Weights of a small GPT-style language model, trained from scratch on English Wikipedia.
Size: 9 layers, width 192, vocabulary 1288.
Each number is 200 + 30 x the weight over its row's rms, rounded and kept within 0 to 999. Layers, rows and columns count from 0. The size before them is the row's rms in percent of the matrix's.

# q: layer 3 attention query, 192x192, rms 0.0932, rows 136-191, columns 64-95
# k: layer 3 attention key, 192x192, rms 0.0938, rows 136-191, columns 64-95
# v: layer 3 attention value, 192x192, rms 0.0673, rows 128-171, columns 64-95
# o: layer 3 attention output (transposed), 192x192, rms 0.0702, rows 128-171, columns 64-95
q136,098,192,196,209,207,148,222,118,241,185,249,178,286,194,175,189,268,178,165,225,200,202,142,208,164,209,172,216,227,198,209,236,213
k136,091,199,226,175,177,252,199,237,214,145,230,189,150,192,167,148,183,162,196,226,230,195,207,199,182,146,235,163,167,258,196,161,214
q137,110,145,243,153,203,196,232,187,201,166,198,212,213,177,177,174,222,186,234,226,203,189,193,159,206,154,240,219,183,241,196,216,174
k137,124,170,196,212,159,225,186,214,173,174,207,224,168,215,182,182,218,249,151,238,252,239,176,147,237,195,214,218,187,213,195,166,201
q138,104,156,250,243,224,151,242,154,252,160,215,184,245,248,147,169,231,185,195,207,179,206,172,192,176,192,206,210,199,147,227,229,236
k138,104,195,200,190,201,224,238,233,200,197,188,211,185,167,172,210,221,195,236,163,262,204,234,204,231,179,211,253,197,221,183,190,214
q139,100,185,211,184,197,166,218,139,184,160,212,204,223,179,218,216,226,195,257,208,203,227,166,169,242,166,226,209,162,218,141,224,200
k139,086,216,144,213,152,197,194,201,181,181,190,212,182,235,207,192,238,228,230,166,172,208,202,175,228,217,174,260,187,220,234,125,215
q140,103,245,172,178,180,166,172,180,173,250,197,235,188,169,221,220,209,178,167,227,165,140,229,260,205,203,204,169,224,236,211,217,186
k140,116,181,183,219,231,212,220,192,239,217,226,167,182,231,235,219,182,179,188,203,200,182,194,183,179,203,220,171,166,244,239,231,216
q141,109,227,226,210,194,223,225,190,194,226,186,161,187,176,230,175,186,172,291,222,184,236,197,199,222,149,215,177,159,276,160,211,224
k141,086,199,194,226,152,192,160,205,213,196,213,191,195,198,217,233,236,211,192,254,174,205,165,156,192,181,208,213,233,191,126,178,169
q142,122,173,260,267,167,181,209,163,216,185,193,174,229,145,205,158,232,203,207,219,187,167,151,198,226,138,204,160,198,226,198,158,230
k142,139,178,242,217,194,201,239,176,190,175,191,131,243,194,211,181,201,216,219,216,185,215,149,141,180,157,210,191,229,263,183,154,219
q143,141,164,179,182,230,221,175,223,206,172,223,220,175,261,178,192,176,192,171,151,245,173,246,197,187,262,215,242,209,182,225,224,198
k143,090,181,226,206,198,197,178,214,210,187,178,233,194,212,193,216,204,171,170,228,238,199,254,223,181,227,224,153,176,158,178,240,177
q144,104,239,177,191,189,170,261,183,224,198,194,209,207,221,207,201,184,188,186,177,178,206,244,209,115,216,242,194,184,204,228,207,173
k144,099,163,164,178,235,183,195,178,191,207,238,243,187,200,203,154,156,226,224,133,198,171,226,248,212,189,185,212,177,171,275,266,229
q145,096,156,175,233,218,239,220,223,206,181,217,176,208,269,186,190,217,225,216,186,208,257,178,156,201,170,204,201,157,160,220,213,249
k145,104,162,192,231,200,193,157,203,239,201,166,267,217,161,177,208,169,166,174,233,231,193,181,179,144,208,191,176,286,163,181,228,151
q146,100,165,244,188,208,200,231,199,188,200,175,236,178,135,155,210,205,218,208,207,195,114,193,196,243,181,195,212,180,247,191,235,225
k146,103,239,219,199,111,178,211,203,164,192,193,178,211,211,204,209,254,231,171,199,177,204,179,215,211,223,184,227,160,212,202,157,202
q147,112,223,217,225,220,204,183,208,220,137,194,184,227,179,116,152,213,197,208,231,207,219,238,232,158,170,179,192,234,243,216,231,171
k147,112,182,217,199,276,216,196,191,232,190,198,234,167,162,185,176,175,229,224,159,248,171,190,164,248,213,238,156,219,222,232,148,182
q148,095,229,195,238,205,221,173,188,178,228,239,147,197,272,213,182,199,161,203,262,188,243,181,214,193,200,178,203,194,238,181,221,190
k148,093,179,247,226,206,248,230,181,284,218,201,212,224,163,172,225,173,178,210,227,224,180,218,207,164,198,219,134,249,205,156,227,146
q149,113,249,216,207,197,240,156,228,225,265,203,209,167,203,220,191,234,188,260,238,181,197,167,174,234,205,193,225,191,229,161,208,206
k149,108,236,235,192,205,238,220,195,227,179,197,193,198,221,204,232,230,173,201,270,169,193,218,197,205,245,238,195,221,213,152,189,167
q150,086,187,196,202,179,220,187,154,203,238,150,158,214,263,203,141,159,198,184,184,241,175,212,170,141,179,231,172,233,176,257,231,194
k150,083,146,259,199,206,202,231,176,218,211,202,181,227,204,248,181,175,227,136,196,218,188,194,195,138,135,195,163,183,182,219,218,195
q151,093,205,246,161,182,144,235,178,180,191,190,220,205,116,180,228,188,178,215,239,189,153,197,234,200,180,188,213,215,248,178,227,188
k151,099,204,198,184,181,200,201,180,174,182,260,162,154,207,201,165,222,242,252,142,179,202,180,219,250,193,208,246,143,222,258,175,232
q152,096,153,206,190,198,202,185,165,175,177,163,179,247,208,202,206,181,245,172,142,226,133,245,200,167,193,237,195,189,128,217,196,189
k152,094,216,191,185,198,205,228,215,191,184,197,201,185,236,223,140,194,209,182,168,178,193,194,234,176,205,182,210,155,172,294,196,234
q153,093,148,212,199,172,157,269,189,188,166,196,167,240,155,206,210,173,215,188,173,205,217,219,220,197,199,211,182,198,185,222,163,197
k153,098,178,164,211,209,163,184,191,167,200,224,211,180,201,200,163,197,217,218,130,209,221,197,207,203,150,169,240,187,199,292,210,247
q154,081,241,173,211,224,261,145,214,209,238,212,243,159,252,214,197,226,186,183,216,187,207,166,161,220,229,190,210,180,198,204,222,202
k154,087,234,226,210,170,215,195,217,193,220,169,202,244,188,188,254,235,174,165,265,209,188,223,214,178,256,210,167,203,192,86,228,149
q155,093,155,187,259,223,197,244,180,214,186,172,196,222,219,205,189,175,218,168,140,232,186,197,156,166,212,214,166,200,175,253,193,222
k155,093,148,207,249,188,147,184,214,186,216,165,236,245,169,240,194,201,198,167,158,210,194,204,206,149,171,154,211,213,193,212,223,220
q156,105,157,234,212,168,197,203,247,163,176,244,162,228,174,193,204,182,171,178,190,207,236,207,227,208,258,177,231,244,187,207,182,129
k156,101,188,168,208,229,203,208,188,233,198,212,217,205,170,170,213,240,168,222,170,226,175,211,178,171,175,203,202,211,220,171,232,209
q157,097,197,271,180,149,193,255,208,200,168,197,163,224,123,204,184,221,187,235,220,186,217,194,212,238,190,196,189,221,287,199,156,179
k157,098,197,164,184,238,181,209,188,203,194,187,167,185,218,206,160,227,243,220,143,171,215,201,212,243,167,200,258,206,214,239,175,240
q158,098,144,212,206,201,162,297,173,203,120,221,216,216,179,189,224,221,184,172,162,190,188,227,193,146,212,217,198,183,193,202,218,188
k158,101,171,144,191,210,175,177,189,177,209,203,255,191,172,199,165,189,220,237,124,188,193,180,222,208,190,174,247,186,173,272,204,253
q159,102,221,133,215,234,194,186,165,230,189,193,198,211,234,196,182,194,230,159,146,211,220,222,178,171,227,224,214,204,134,219,245,194
k159,101,238,206,153,234,232,185,219,178,223,200,250,226,221,175,264,193,184,229,198,237,197,232,230,259,225,169,182,161,183,176,237,217
q160,119,174,240,163,208,204,191,183,168,142,241,186,151,203,164,182,201,209,200,209,182,195,193,244,173,176,171,219,221,239,186,171,194
k160,119,196,190,211,215,189,189,156,183,242,225,195,141,209,213,179,204,273,163,193,272,236,228,184,206,183,152,158,189,135,209,207,192
q161,109,210,188,240,229,222,185,251,227,201,180,171,207,176,238,190,190,195,221,200,186,178,185,146,232,215,235,191,184,168,180,228,215
k161,105,206,197,190,195,199,225,210,196,176,190,193,217,196,178,218,199,159,235,193,150,146,158,228,181,222,222,206,231,225,201,181,194
q162,110,201,221,210,164,211,216,177,212,212,175,206,237,257,226,210,175,278,216,256,239,231,228,200,234,140,276,163,197,163,207,217,288
k162,102,184,213,155,169,213,205,215,204,147,242,168,179,202,218,232,214,150,219,222,169,177,179,185,218,235,214,215,200,270,185,161,170
q163,100,194,169,224,242,228,204,218,217,182,188,188,159,151,160,137,181,178,175,174,204,163,177,193,163,217,109,257,210,218,164,230,161
k163,097,217,148,199,185,195,214,207,169,237,168,218,156,226,228,224,201,219,146,202,289,279,194,215,256,151,161,190,172,154,219,240,229
q164,109,181,173,211,254,247,174,244,201,185,216,201,163,171,190,218,154,175,156,152,186,186,198,218,164,224,119,244,223,149,216,212,166
k164,111,246,151,211,192,168,183,204,196,243,167,214,224,241,229,233,174,224,190,157,271,249,214,215,253,203,204,197,208,118,205,260,224
q165,096,235,196,200,125,146,193,167,214,235,179,247,229,204,219,260,254,217,213,228,210,224,204,214,253,155,230,182,187,168,203,192,190
k165,095,193,251,214,225,194,171,180,204,168,243,175,201,179,203,233,193,141,198,191,130,152,218,248,170,206,190,166,219,244,231,231,191
q166,101,206,160,201,234,206,169,241,156,222,200,228,177,218,179,204,132,220,211,207,191,208,251,210,198,218,169,212,227,177,215,207,169
k166,106,176,121,211,187,196,249,191,172,244,214,188,183,233,209,218,163,218,224,184,241,188,194,184,219,258,239,202,191,171,204,191,165
q167,099,183,234,173,173,261,172,227,220,177,193,168,209,151,200,136,171,188,230,140,168,195,225,199,231,167,196,210,222,227,162,200,195
k167,125,252,178,170,174,179,202,234,172,213,157,234,168,233,204,191,220,231,197,243,239,252,150,197,271,210,184,213,243,197,187,189,208
q168,105,142,190,231,197,204,215,188,199,215,185,200,227,207,210,225,235,203,271,245,167,203,188,177,253,169,234,171,129,206,141,202,250
k168,106,211,223,197,188,214,197,194,182,182,222,212,225,166,164,195,229,200,199,229,142,149,119,207,207,212,186,226,225,271,196,189,205
q169,110,184,254,259,240,197,182,193,248,171,224,178,213,181,217,179,215,175,183,204,199,218,174,196,184,213,186,237,214,176,195,171,182
k169,101,189,182,166,195,178,187,192,141,216,233,222,199,187,169,225,206,232,210,179,264,224,205,191,198,233,194,243,207,180,155,208,245
q170,096,225,157,212,203,172,186,151,196,228,194,174,227,196,232,234,219,224,228,217,181,193,182,208,195,166,225,184,177,168,161,231,212
k170,101,220,188,218,193,211,192,202,185,177,178,200,236,186,209,215,215,170,188,170,115,156,192,192,211,233,178,239,188,240,272,194,223
q171,114,250,185,164,235,229,199,199,178,239,183,224,144,223,221,262,187,180,224,205,191,195,240,219,158,237,213,197,212,197,190,239,136
k171,122,204,146,178,196,203,201,200,198,229,179,210,220,231,197,228,176,197,170,158,187,141,262,255,240,222,209,199,169,173,242,232,220
q172,104,203,187,188,247,213,238,172,278,226,187,202,166,209,187,188,170,178,219,240,202,225,218,136,190,180,224,244,190,216,170,180,196
k172,093,183,235,217,217,181,182,164,217,190,223,184,190,194,228,143,161,244,224,166,221,190,205,218,213,130,192,171,171,183,163,271,229
q173,107,209,207,152,205,229,197,253,230,212,194,216,158,179,191,181,160,162,217,212,207,185,221,218,217,214,213,246,219,248,191,172,174
k173,118,207,198,211,208,187,194,202,229,208,208,223,182,214,197,198,204,211,199,158,248,211,259,215,190,207,225,180,224,167,190,235,169
q174,111,218,201,192,205,170,196,174,176,164,208,230,218,159,236,205,223,182,212,211,180,198,148,167,235,164,176,195,200,214,156,215,224
k174,085,231,206,234,158,220,206,211,182,172,221,181,190,238,238,145,226,222,228,195,136,203,162,198,224,189,204,238,176,227,256,122,221
q175,090,130,221,213,196,143,179,184,198,143,230,234,240,190,161,191,268,244,138,187,243,153,204,226,222,206,204,190,217,179,227,213,237
k175,141,187,197,211,208,199,203,208,194,195,174,205,220,192,172,191,181,187,213,200,215,204,153,165,203,224,183,198,208,211,199,149,204
q176,089,220,189,204,194,230,214,177,167,213,160,171,164,190,163,194,196,199,186,162,242,216,215,238,149,201,193,179,243,191,225,222,166
k176,089,123,226,172,239,175,211,178,207,210,219,171,216,144,201,187,149,206,175,190,227,211,200,185,211,149,203,170,191,193,222,165,216
q177,100,209,230,187,127,187,177,226,150,178,234,252,218,160,189,192,274,192,177,219,187,162,198,256,227,204,137,206,202,194,140,174,191
k177,092,234,154,234,175,192,226,203,205,214,193,197,196,222,194,200,230,198,185,208,162,195,225,178,173,261,225,178,231,243,233,169,190
q178,111,243,174,223,215,200,193,181,216,200,241,199,181,165,247,187,167,163,202,228,183,222,197,246,209,179,160,196,176,174,177,191,186
k178,112,150,229,220,158,213,202,202,204,204,214,215,184,166,200,220,164,161,202,194,216,213,175,247,208,177,213,155,196,207,239,206,161
q179,092,231,259,169,212,182,132,180,169,201,212,183,206,150,187,194,163,230,214,210,212,134,193,221,196,192,210,212,196,187,140,231,205
k179,101,250,245,185,178,229,261,195,197,188,232,139,199,221,206,205,203,207,192,205,206,209,190,208,233,231,234,213,142,212,194,126,204
q180,099,282,164,194,147,192,208,193,198,216,202,141,207,202,233,179,200,172,204,219,185,257,227,232,169,191,186,186,208,245,187,182,151
k180,104,169,216,195,290,234,197,182,229,208,261,174,179,200,206,164,139,210,270,184,178,198,217,198,222,149,215,163,210,227,248,212,199
q181,101,296,200,202,199,231,147,214,214,276,214,178,195,214,202,167,197,195,234,239,172,196,196,208,230,203,215,210,185,227,168,203,214
k181,115,227,270,174,216,241,226,197,223,180,214,170,206,215,206,216,192,186,188,267,189,196,234,194,212,226,251,173,213,214,161,186,171
q182,106,252,168,165,201,190,127,223,213,244,197,207,152,196,224,205,166,221,203,219,217,186,198,201,208,201,159,196,179,132,166,140,221
k182,110,203,225,191,195,209,202,209,181,210,206,165,193,201,190,237,210,156,174,253,249,192,198,181,247,189,209,189,186,210,148,218,178
q183,107,201,195,231,259,204,235,230,281,252,180,178,213,210,194,169,155,204,241,223,198,181,160,180,168,187,237,201,217,215,277,185,231
k183,105,213,286,233,192,190,176,210,209,172,204,218,235,169,196,185,181,202,149,176,249,169,208,181,186,193,202,238,249,201,157,271,221
q184,084,200,165,226,186,204,227,152,192,254,194,214,215,220,190,141,194,206,151,184,233,181,204,209,167,209,204,160,230,220,223,205,213
k184,080,113,276,200,194,184,215,187,175,207,196,201,246,157,199,213,178,203,144,207,229,196,220,198,161,142,191,149,214,205,210,210,204
q185,107,233,213,213,164,180,234,189,156,229,264,182,210,170,203,191,208,193,221,202,140,244,177,214,187,235,199,199,175,260,147,239,177
k185,110,202,213,208,186,208,216,168,191,184,295,199,201,145,182,177,141,230,231,193,197,195,223,223,189,187,221,220,239,204,230,185,171
q186,091,272,202,198,195,214,150,183,223,158,230,222,198,204,209,201,257,190,205,212,153,169,219,185,173,217,202,223,183,198,143,228,191
k186,090,248,186,153,237,250,239,217,218,204,189,219,198,244,195,203,194,195,242,235,176,201,176,212,248,260,231,187,178,204,195,160,183
q187,110,237,159,176,223,183,236,183,222,250,188,209,156,252,191,194,199,161,195,264,178,226,189,212,129,195,171,203,191,237,186,246,191
k187,113,153,273,216,221,216,194,194,223,205,248,196,210,152,188,207,166,194,206,216,239,179,210,191,223,168,189,175,238,207,152,234,179
q188,094,240,222,190,208,229,137,230,192,222,220,219,180,202,215,206,226,182,243,239,176,209,165,191,226,202,188,235,179,215,156,224,207
k188,094,251,205,183,197,263,208,192,231,187,211,189,190,231,189,218,224,175,201,261,174,189,207,198,221,256,248,195,201,215,153,184,170
q189,103,174,222,195,156,176,202,185,171,164,228,167,215,175,171,185,188,198,188,136,195,175,196,209,193,254,226,225,193,158,172,249,150
k189,103,247,199,143,231,218,235,197,190,188,245,230,214,190,165,198,167,183,260,186,220,190,230,209,200,238,220,181,189,200,228,188,233
q190,090,163,163,202,177,186,232,166,181,203,188,177,219,201,178,185,152,218,154,148,224,207,229,228,187,204,205,172,218,162,243,192,184
k190,087,133,199,200,208,145,196,184,166,211,217,202,207,178,203,184,161,209,198,148,250,199,211,198,166,145,163,197,202,195,242,219,236
q191,102,184,176,202,203,221,143,149,188,208,195,205,194,284,168,164,219,193,186,210,229,224,210,209,185,175,210,180,230,208,204,245,180
k191,104,172,226,187,233,269,223,206,239,199,176,183,211,210,203,202,155,193,189,252,204,201,217,176,168,223,211,133,198,203,165,204,165
v128,102,163,191,188,259,148,189,167,156,189,194,205,126,220,168,209,203,199,185,218,215,244,204,235,182,212,210,221,176,222,180,227,226
o128,101,174,222,214,217,172,210,176,210,196,171,219,221,206,212,229,189,187,194,228,169,176,142,189,187,230,235,219,186,175,150,199,189
v129,095,256,221,175,207,176,155,203,187,235,218,240,187,174,176,217,169,205,211,203,185,213,217,223,177,169,217,223,160,207,131,253,213
o129,097,222,186,156,208,223,190,200,202,200,190,212,236,194,213,191,219,190,210,200,211,204,236,176,172,214,215,179,221,188,173,248,161
v130,112,242,193,143,229,221,203,205,208,266,211,214,177,187,201,270,152,156,200,222,166,181,171,173,175,229,193,236,178,181,201,207,190
o130,120,219,213,236,163,190,194,232,188,243,201,172,169,191,242,166,169,206,198,196,120,185,181,243,221,252,177,220,189,199,148,170,183
v131,107,222,190,239,244,168,246,159,217,143,173,163,149,250,232,184,250,201,199,160,192,260,205,193,174,189,140,214,170,208,190,212,265
o131,112,209,215,188,273,152,220,160,220,199,197,223,207,218,192,258,200,214,240,222,172,217,176,111,182,172,213,214,182,200,173,215,224
v132,091,148,233,214,150,186,237,178,220,227,206,218,242,199,204,196,170,253,180,232,203,156,231,206,175,180,192,163,197,215,170,220,208
o132,097,143,192,209,189,261,227,171,172,222,214,180,194,203,171,189,155,172,123,234,232,205,137,211,167,251,190,170,245,185,166,184,240
v133,107,244,183,291,151,207,221,198,225,158,222,148,212,217,208,189,204,185,195,173,180,170,233,220,185,173,199,229,199,229,197,206,194
o133,098,224,142,245,147,251,210,203,179,195,229,201,203,166,166,174,199,151,199,201,200,160,248,228,167,191,131,166,225,224,180,224,133
v134,095,164,219,163,236,184,178,195,221,210,225,218,242,197,157,183,197,207,208,147,214,141,247,166,260,191,226,180,263,242,167,187,203
o134,094,213,187,165,234,213,180,219,202,149,215,153,263,219,174,171,186,191,235,158,240,218,199,241,212,227,169,210,193,217,248,168,169
v135,114,225,183,260,148,200,207,244,212,197,161,156,189,207,249,267,209,166,168,211,235,240,163,233,183,273,152,174,197,196,189,195,127
o135,106,235,178,233,194,198,165,238,178,234,145,201,144,259,253,217,196,192,172,178,216,183,219,173,138,193,240,175,143,202,190,175,214
v136,099,194,225,194,240,178,190,166,192,169,257,242,178,227,204,147,227,204,194,210,152,231,191,216,118,220,180,179,158,227,264,216,191
o136,097,213,187,186,227,186,230,162,251,181,162,239,185,180,267,243,220,186,250,168,213,258,228,191,217,142,272,163,161,192,218,190,244
v137,111,199,195,172,193,181,190,202,229,223,227,231,257,173,176,169,225,244,206,247,231,164,210,221,218,165,185,148,211,233,199,170,184
o137,115,229,248,154,209,192,201,192,229,206,195,215,185,202,227,210,240,218,178,186,260,222,208,186,177,168,197,167,237,196,200,192,258
v138,096,222,148,181,197,238,239,201,213,241,178,287,136,214,219,227,215,199,196,246,203,162,186,218,232,171,152,206,173,168,221,209,200
o138,096,179,240,168,149,234,200,150,168,244,192,220,202,212,186,203,186,243,201,225,212,210,162,219,205,251,137,132,232,191,163,265,257
v139,102,217,231,157,166,207,199,237,151,234,171,247,136,197,167,188,193,180,212,185,189,278,190,205,207,212,210,254,233,197,215,193,134
o139,096,212,197,207,215,237,244,261,176,212,206,207,196,227,282,191,208,250,247,173,191,225,193,218,197,217,224,164,211,174,206,185,157
v140,101,192,174,161,261,192,262,161,267,203,210,207,195,206,175,233,212,205,222,225,169,203,229,162,213,191,105,193,222,208,238,182,194
o140,096,186,202,195,225,209,221,155,173,217,129,191,183,187,194,210,187,168,183,204,223,178,142,214,210,182,169,159,208,204,165,201,198
v141,106,205,233,224,232,219,179,169,192,206,268,224,234,164,154,152,198,224,224,185,155,163,228,185,207,144,242,201,201,218,202,207,223
o141,100,230,189,251,194,219,170,220,266,208,221,231,237,144,197,141,274,185,157,193,189,234,260,178,259,174,243,223,194,201,228,229,205
v142,095,232,166,211,200,246,192,214,251,211,182,199,190,200,249,161,180,192,213,229,222,186,201,156,157,244,217,191,182,188,271,164,143
o142,093,205,217,180,185,203,200,193,258,201,254,226,149,201,240,210,198,230,203,160,184,255,215,245,235,159,173,218,195,189,260,199,217
v143,093,214,191,104,199,188,163,182,198,235,221,231,203,178,142,192,172,170,174,229,139,154,189,224,191,211,218,192,186,228,202,202,207
o143,106,211,225,234,179,192,209,211,200,213,184,201,188,190,266,154,171,211,198,175,167,191,202,242,192,217,192,215,200,210,153,142,171
v144,106,184,214,251,174,243,227,198,233,192,182,182,132,208,250,268,222,179,221,180,248,254,183,168,170,202,167,249,180,118,189,216,182
o144,106,134,178,211,197,232,178,213,186,205,234,200,201,220,150,230,224,198,199,226,174,182,173,214,202,225,206,199,195,167,205,254,206
v145,107,170,221,231,168,210,228,221,226,230,226,222,259,168,164,192,188,247,202,244,198,149,224,214,196,186,258,173,185,244,176,186,204
o145,109,172,221,205,111,260,216,178,189,195,226,198,228,189,164,170,169,208,167,199,255,167,181,244,191,219,155,148,271,215,206,220,241
v146,110,177,199,212,263,218,216,201,191,208,203,210,159,156,205,185,198,229,230,197,250,181,234,205,178,149,233,206,205,233,230,198,264
o146,105,197,236,187,235,198,190,175,199,221,261,176,162,201,144,200,161,220,200,200,195,173,192,228,209,217,169,238,205,217,230,213,244
v147,111,184,223,219,194,229,218,156,235,187,218,191,173,200,216,267,215,180,188,212,167,164,196,228,199,211,155,112,161,221,144,192,228
o147,103,179,189,204,164,220,198,189,261,248,198,212,194,198,189,209,169,188,198,196,211,157,160,179,185,144,192,147,180,200,193,190,228
v148,093,254,171,126,155,213,191,215,192,235,191,247,172,175,194,200,236,216,253,204,212,236,174,183,220,191,155,196,134,169,220,187,180
o148,096,176,187,227,175,221,204,218,198,191,216,201,208,200,223,142,178,236,155,191,216,179,229,221,235,202,204,201,221,175,192,185,184
v149,106,230,204,220,241,183,216,225,243,194,190,186,210,227,225,184,166,208,201,237,204,217,189,186,161,194,187,206,225,214,177,169,179
o149,101,249,187,130,169,196,258,186,234,215,235,216,192,187,205,202,187,172,209,193,199,288,154,223,186,187,146,166,202,174,199,197,221
v150,096,261,192,227,182,145,193,256,245,225,222,196,241,242,228,185,164,179,196,177,190,241,153,259,162,211,224,241,237,169,158,242,133
o150,095,219,167,211,162,230,197,286,185,194,205,143,259,191,200,204,197,176,210,225,180,234,161,211,184,233,191,164,239,152,128,206,163
v151,106,209,191,248,232,192,173,210,166,224,211,161,251,239,202,173,164,192,177,198,225,249,171,180,290,189,236,221,228,199,215,207,156
o151,097,272,190,202,168,226,196,229,138,213,143,204,186,182,242,222,197,173,232,183,162,211,247,212,189,201,204,244,186,189,203,209,168
v152,105,209,161,197,229,168,214,161,221,161,155,164,262,209,204,147,228,203,213,173,204,179,218,223,249,163,234,178,165,296,187,208,241
o152,109,247,247,173,274,185,207,147,251,217,168,237,209,205,225,238,198,186,221,192,214,220,213,182,173,146,217,188,172,203,203,193,197
v153,099,233,223,149,194,162,164,186,167,203,192,221,227,140,189,174,177,162,210,251,136,219,225,191,185,232,197,177,151,227,172,200,222
o153,097,140,174,211,153,199,195,158,187,178,181,203,205,213,252,191,196,216,148,182,289,184,221,193,199,179,218,146,270,223,193,182,282
v154,086,186,204,187,129,246,194,246,193,221,202,284,179,192,224,260,162,215,184,211,196,182,181,195,218,260,155,186,220,159,218,217,170
o154,088,192,193,186,131,208,223,233,188,220,251,176,191,198,176,184,202,228,187,184,187,196,228,221,209,226,180,180,224,202,230,216,257
v155,096,174,233,207,240,194,188,159,166,218,190,160,240,196,168,210,146,200,208,214,207,219,241,186,172,193,267,200,156,255,210,214,282
o155,096,243,230,218,229,202,180,167,282,298,208,188,183,204,195,222,204,200,222,157,178,145,184,209,176,219,222,225,173,208,197,195,214
v156,102,164,195,203,185,173,200,144,192,175,190,167,192,184,207,208,205,166,159,236,130,227,198,180,212,146,174,168,234,186,204,214,197
o156,099,175,197,194,196,192,197,160,187,232,172,175,188,195,196,203,193,166,151,184,205,186,140,136,169,222,248,176,240,217,177,228,239
v157,088,227,244,185,234,186,177,170,166,193,218,221,170,157,174,255,173,217,100,212,233,162,227,231,127,218,160,198,249,199,214,205,180
o157,090,207,161,217,210,191,187,233,169,210,160,172,150,224,178,232,137,188,172,187,198,186,179,181,158,180,192,217,169,237,183,152,235
v158,103,168,157,156,238,234,219,142,229,188,239,226,141,181,163,216,222,182,241,197,226,280,187,180,209,124,135,174,266,197,184,211,205
o158,098,203,176,146,238,209,238,143,233,181,185,196,191,177,168,225,178,198,227,202,188,199,130,218,170,151,158,230,257,143,223,181,155
v159,088,213,240,189,261,184,181,155,162,176,259,223,180,206,190,136,254,186,182,142,190,241,187,213,181,209,214,220,210,245,225,217,218
o159,095,226,207,172,295,176,174,214,204,147,137,219,232,231,220,244,231,205,266,186,197,238,200,150,228,167,235,204,167,218,223,193,173
v160,101,199,164,221,182,201,235,181,212,243,123,200,226,218,208,204,152,189,249,213,239,205,189,188,237,133,183,195,106,208,178,205,190
o160,100,222,262,174,173,256,198,130,217,274,163,210,145,208,226,249,167,205,200,183,167,188,188,247,146,256,231,217,169,138,161,251,213
v161,106,183,197,198,173,188,189,189,238,154,167,193,214,193,232,236,198,243,151,198,249,158,219,216,149,157,224,207,232,202,197,219,212
o161,101,218,250,174,224,179,178,210,210,187,231,212,197,179,166,199,196,222,221,182,161,187,145,231,151,235,234,239,156,185,217,233,186
v162,116,247,189,163,218,173,169,211,159,201,224,199,271,176,161,137,199,227,182,214,175,147,224,235,240,179,234,161,200,281,196,180,214
o162,113,272,236,187,227,177,221,188,211,201,195,211,184,186,234,165,194,201,194,173,229,200,242,197,166,156,206,180,199,229,205,154,191
v163,100,237,191,191,195,224,295,218,258,219,208,213,179,215,202,235,147,161,190,192,240,134,184,243,179,193,192,234,257,190,192,199,239
o163,100,170,207,214,191,236,228,228,170,207,228,153,172,162,144,209,187,186,154,259,189,200,148,186,159,245,115,213,244,212,142,222,197
v164,104,237,212,190,206,194,191,233,153,219,263,173,229,254,229,225,169,203,189,162,219,154,198,213,232,228,163,257,186,205,215,205,168
o164,101,260,185,167,241,222,241,207,148,215,203,175,154,195,241,209,167,215,201,169,175,215,213,264,205,208,190,211,165,216,177,212,182
v165,119,206,192,193,194,224,230,216,196,226,196,207,112,210,215,285,208,172,218,212,233,266,159,178,178,216,114,232,187,106,204,211,182
o165,117,149,188,214,155,207,194,226,153,208,202,193,188,209,173,188,190,230,183,210,173,157,151,206,228,225,180,233,216,169,170,214,209
v166,085,168,185,214,187,241,173,211,204,205,212,226,195,181,183,164,234,163,215,167,201,184,220,159,241,222,240,225,228,179,205,213,183
o166,094,164,173,201,157,241,156,212,217,150,224,208,247,211,180,235,232,173,238,200,230,209,233,201,256,210,181,164,233,211,253,239,215
v167,103,203,208,137,210,193,174,165,168,206,172,252,189,215,125,238,267,261,163,196,182,180,200,244,202,205,135,248,205,174,211,190,205
o167,099,190,208,231,218,201,234,227,142,137,166,197,209,177,187,161,195,216,178,214,170,163,202,245,214,237,203,247,241,215,143,199,203
v168,109,194,218,230,221,195,207,211,188,201,203,213,129,237,231,207,177,143,201,190,165,231,169,220,207,221,185,278,205,196,227,247,183
o168,106,194,173,200,201,201,242,209,161,220,217,170,167,174,260,235,224,212,166,208,151,196,215,217,222,171,265,165,225,191,198,221,193
v169,108,174,184,197,174,180,162,220,201,193,154,243,186,202,169,200,196,194,204,222,202,199,175,215,217,174,160,175,152,187,213,200,156
o169,101,148,155,259,158,224,188,148,217,158,132,228,215,218,208,169,151,196,148,246,287,226,234,200,213,189,183,156,193,184,208,212,178
v170,100,143,184,237,191,215,251,180,233,214,172,198,150,180,183,175,219,147,221,218,200,248,165,218,238,187,195,189,171,203,181,227,247
o170,097,156,240,223,179,197,176,187,235,147,175,226,205,219,258,204,242,249,197,150,220,207,154,229,185,159,252,150,212,209,234,220,220
v171,101,179,238,185,190,198,180,167,197,168,190,205,229,197,192,206,204,156,212,172,163,225,150,209,223,239,224,179,214,181,166,217,150
o171,100,164,142,219,192,239,200,251,199,187,160,176,258,197,210,163,180,151,181,221,254,201,142,153,194,154,244,201,204,177,227,204,124